{
  "n_layer": 10,
  "head_dim": 32,
  "lr": 0.0103,
  "final_lr_fraction": 0.1,
  "seq_len": 512
}
Each number is 128 + 24 x the weight over its row's rms, rounded and kept within 0 to 255. Layers, rows and columns count from 0. Numbers have three digits each. The size before them is the row's rms in percent of the matrix's.

# layer 5 MLP down (transposed), 320x128, rms 0.0907, rows 284-319, columns 96-127
108:096119131129186133157120142137109133131133127110152117137111129098138117120139133104161186093123
097:127118136149123099140125157156136122160095080118116190108127122140132137116113148129176109166146
107:126109159144130092105108151180138118127160131168107137135133192136125166165094185075106134150124
110:136142140084146112138116123128180090181140174084122120157087149169133106136144145118106138142162
091:164112093149128140144155085119120110148145115147103125129140119097108105084148123144148140136111
106:122105105147180100121133106123116112114125076123168099148104067096123168154114133116158112118151
109:115103111145132164136141171147164151095149178116125114148101134151110125128165073140213143124122
103:131152136083183108085163154109111115171125154136104163141089161147109113116142114144104097111160
109:135163138137170112134123188159169118175160098157098155123103113168206125141120091131141090167120
101:099098180145138095161102097138155134110134112109136137098173109111113123169122139121103139112093
101:122159120143106124130102158133133119123137146104107100164102150125130143098136146121120123114155
091:119109125091170113131142124072107116135123153166111147120112143133132119130096109156107139151111
106:147102141125087132127133133121183138121065096121082088147104127153096136126082111135120103131123
111:124134131101133173140108166155107133109129105093156091135120135090097169147138126144088087104134
102:108123123176131095169131093158123103143156149132118130148138132120159115120140112153111122135096
100:112129112132153078111140132126158126128100140147152106129125137167088101093159114169169179109109
102:112092097124086133109101087144128138101104138083185137124129158104088110118155146137170162071100
110:135117131188139167156107156135165117148124131142144134078146140142104175119103127145135107124129
089:138133114078125121157153134141134104098129117118145133190117133147106129145136142176116136161144
110:147117118125135158113144067122127122089114167120138113141142147105145126140135144121113101143120
102:159164110145168145125086128125135141071096089114094162129139126110142126099127108106140170143130
092:146149101145176145126127140150102141160120126137117098143107143124143162145140124103140087114107
106:132109122140108134160125139115116074146135137113155147107107168148124099142130130078128119164137
084:148155093114093151150117128153149176108102146150099093134089144116143106096147135146116114089109
099:168120148077106113131139126110162083155135092149108153140106106144083121063112152124103141152132
098:124074101115136132141120123144124127155184136111097133116140131104117111102146085139131115138143
086:128126117166140139158154088116077084157105152134130127116114083107109149128149132088128153151167
099:129106096143139126115171123124105174134128167097133136122082140132096132167144103102149105114133
099:150133128065102101144140077118119117120125129103114162148120115112126136106108121150168129154111
095:113090113154094142183144128100120141118166144139130125122109112162143132118135173124117097122117
103:118122115176182191075195131124102152151140151124149148117093107152125132113131143129115120166110
101:147155141048112102108124113127074133101140135092154087112149123090146173121132118130120111099117
099:111096152101126148118147138116131135156159138125158140165106146145148112148128134113114123138101
104:135156098101120143114142139112098128138124144126175123128120135144118094165133124148143115169107
107:117141119171102141120131112106116165121125172133150123148116128114131141138090132127119148168116
091:088149080108127134112126129173142097115151087138171132133110132140150153130103152096120133066168
# layer 5 MLP gate, 320x128, rms 0.223, rows 285-319, columns 96-127
085:165114143126136128086160124164103130104140120111147148163126119115173147158127106131110150112159
106:119149127098090119125124128160092119153155139112143118143165114132124161143082128124180148118080
109:122075150144163114172125161146131108109095138163136097100136094143125136155085123139141070107122
079:133122092143155135135113155121087106137124119088111093117133152105134126119132137118124101145113
110:138091146133142143109168138133063144080097146122131114117141090087109158118143134122152140110111
101:123107172125185165128162110165106108177131115119125149170140114104136126110113116136137104121092
109:068145141102158094143131099150145100138151096131157114099126125119127134127128143131121121143135
107:155102096120118140106071167147191096148176141104149110125096139135109140124118148141088136182111
109:134120170105135105107153116133151089113136130083088129091138148148156154105106169146154128168141
102:137100095151144088143098129089137112145085136179136141130129137155128122116122146144150114151162
092:143111097146085120126104159085143128107148149125105170078161085145117143113136132127150100173128
105:167099159092137115143124088142151138130108174098163106123166131137128141177176137112088135151150
106:132093142145147136144152169145134165142126118122139094121133154177152145145128156107154114166095
100:165117142093166101108164110166111139103140151094118098158089147140132147110125072116114129167154
098:098077120138144115145088175126157137133063116121117136080136124162127121128152128147134141139107
106:120096138157141083122109120157118119109141082084134120097131109155132125096165140164157127101129
115:152147109121118129238162114124117159135099112113108098135135109139124125158110131106111133121136
083:122121141158111146132135132119096143123126138102126108125172141107150166139160096132141150125101
106:102100125158128156118159087113111079151099131114128098092129100112096155148110157138144122178147
102:124140137074156142140191102143136165141129138107121092142138078139095180155104129146139162120167
102:104125122103136040105144102126129152141144119117087110146103126111113144115150091130141163126146
108:133103142125131123122154161124142102099169132131175116147127124170089121104144160123160141134115
082:117080119144103119117115113135109153096140129112157178110104104098131089146118129154165134147092
095:162122148108147139159173123138091129123124117115140143116145190160118084093123142119120118120150
096:123144125135109141122173148138125120115111134165138133113151094148119169160145144120143163130088
091:134160144128131126112124156153085136123134118173119134169116137155101169137121104115116094131103
093:126136126122126172113126117147122119151126104105091095128126143120134143125137125092178116114101
104:161128142141100193125107152083140142127097153168156103127137110172105138114137142142086134159135
099:162150198164163121125138149135094152144121148132100138113141130102146153117095141107141105155089
104:110114087108179121166074148143158112135140134130107133131159126128157147138099149148121140114123
108:134121140135168101121074106108148132148124125146095124142119082161093142127113139103154148111159
099:133121111131160095142093125117154130152098144085140137130089141139151154075113176140127154133118
109:094137127058137107123138127145157147135118070080114142112147130130114115087126138166157126111160
099:092088140175108159150146118134140139161105146129126114155113141166122133071119138118147055123135
094:134145113152125095144123117152139117095067132112158130109124087138118170082134103171163139115124
# layer 5 MLP up, 320x128, rms 0.229, rows 285-319, columns 96-127
089:125143106113155162117133121163117148115133108190090104163115113126141138146135147153078148130119
101:148119105110108125170159097139149145098144125133162109177092105162117102132154140109127156137120
102:109097176072119130107120139159156161138119112143106145102117113134195142136144146105108126094109
093:135115085153136077064116121141153119108114123137192097151099180184127132109113101161115135158140
112:139079098162140131114132120176120145118123097130153145133090091123123148130134134170094137105142
109:139120116099123158102116099082121124145153133127159123118131189135118133156157100113115166131111
095:121123178142110141152131135143178080101100103160142144117103174126150103145113140082154168117146
110:129092153101141084136136102165137094169153140086135132121144122145150115135144145152144145140143
101:119145105111156104112152147126112134172170155150127125121094122112123127093123170078102131132135
100:101119121101151186118121152107123126156149158090141111118118102174165090144162152130129125125116
093:077169094101132117150135103157173143143148131085123103132142143127101118127134140143098118141131
103:133142127123152132141132121148094166172169106152125109126146083163146103089113174153092107160100
107:132113117112131129127078126137100108133147131122116088121143141073130111137144101139132143114168
097:102133117133124154134098127122133136126164176104155121130171088119151153129171105093141126158185
101:171137115138140101150182139137113141128090104124102111094152106117127152132115116126132099129149
106:114114071104096142135125113102156116094165140111154135118141138093097117129147154124137136099180
113:129102128162137120142115152110162136119068110179131160148107131155116148130111168118133155166118
084:127135103120129099128113169114150154150095157178120147134116147126055103148158109129145168122148
111:123198100126144154125150110133130137132126125093168129143086166106170137110122127152122122123151
101:151129149121141127141102105159140134146127151117107111104122146134102157104131137127140137129109
107:165112149140100108146134109111130098094122189123129086136157196124090192129140111131103093148095
105:096128122133133134112104194104142125113076137144086111122116140136103099125085086132129126074089
079:137156138130149134136102136150172157098112139135127116124168112097129137116140095123146160131152
102:117122154084112129120149121164169145092143146182162145128117169146127093159110141135091085144117
097:143128116120114124125150155124123164090145119119137127116135131130138146111167141144124168126113
086:157101117085101117125174112086134152119094164134123130093147163129139091169121164138142117115122
097:105073157077111122132161095149109155126085142156141137126150158113137111149132116181116149126125
101:143148146095151092140123097110159106141160090121117163144099084131096113173116116120111124135133
099:125116139122130152085107178106166083126130063155140119137141127129152088097096138114110125094145
108:079179176150150145128138095153142095128105137068189157098169134155144123129126098103161110157089
102:157141152121100107080164095168174140152106148122126070126092153116162130100095152117115161134122
100:092145141138138114128131129141121106156148129112165132139149121189144107124110124103144141115128
110:113096142127139149092136148148097132130150078169131110160125108117159134180109172123156147133095
107:169113093112124108207109112120132115151134176158115100118135147114142109171158131118126101109119
096:153107145100163125135090137142156104162164122110141149148146116151096171170116172096107134138151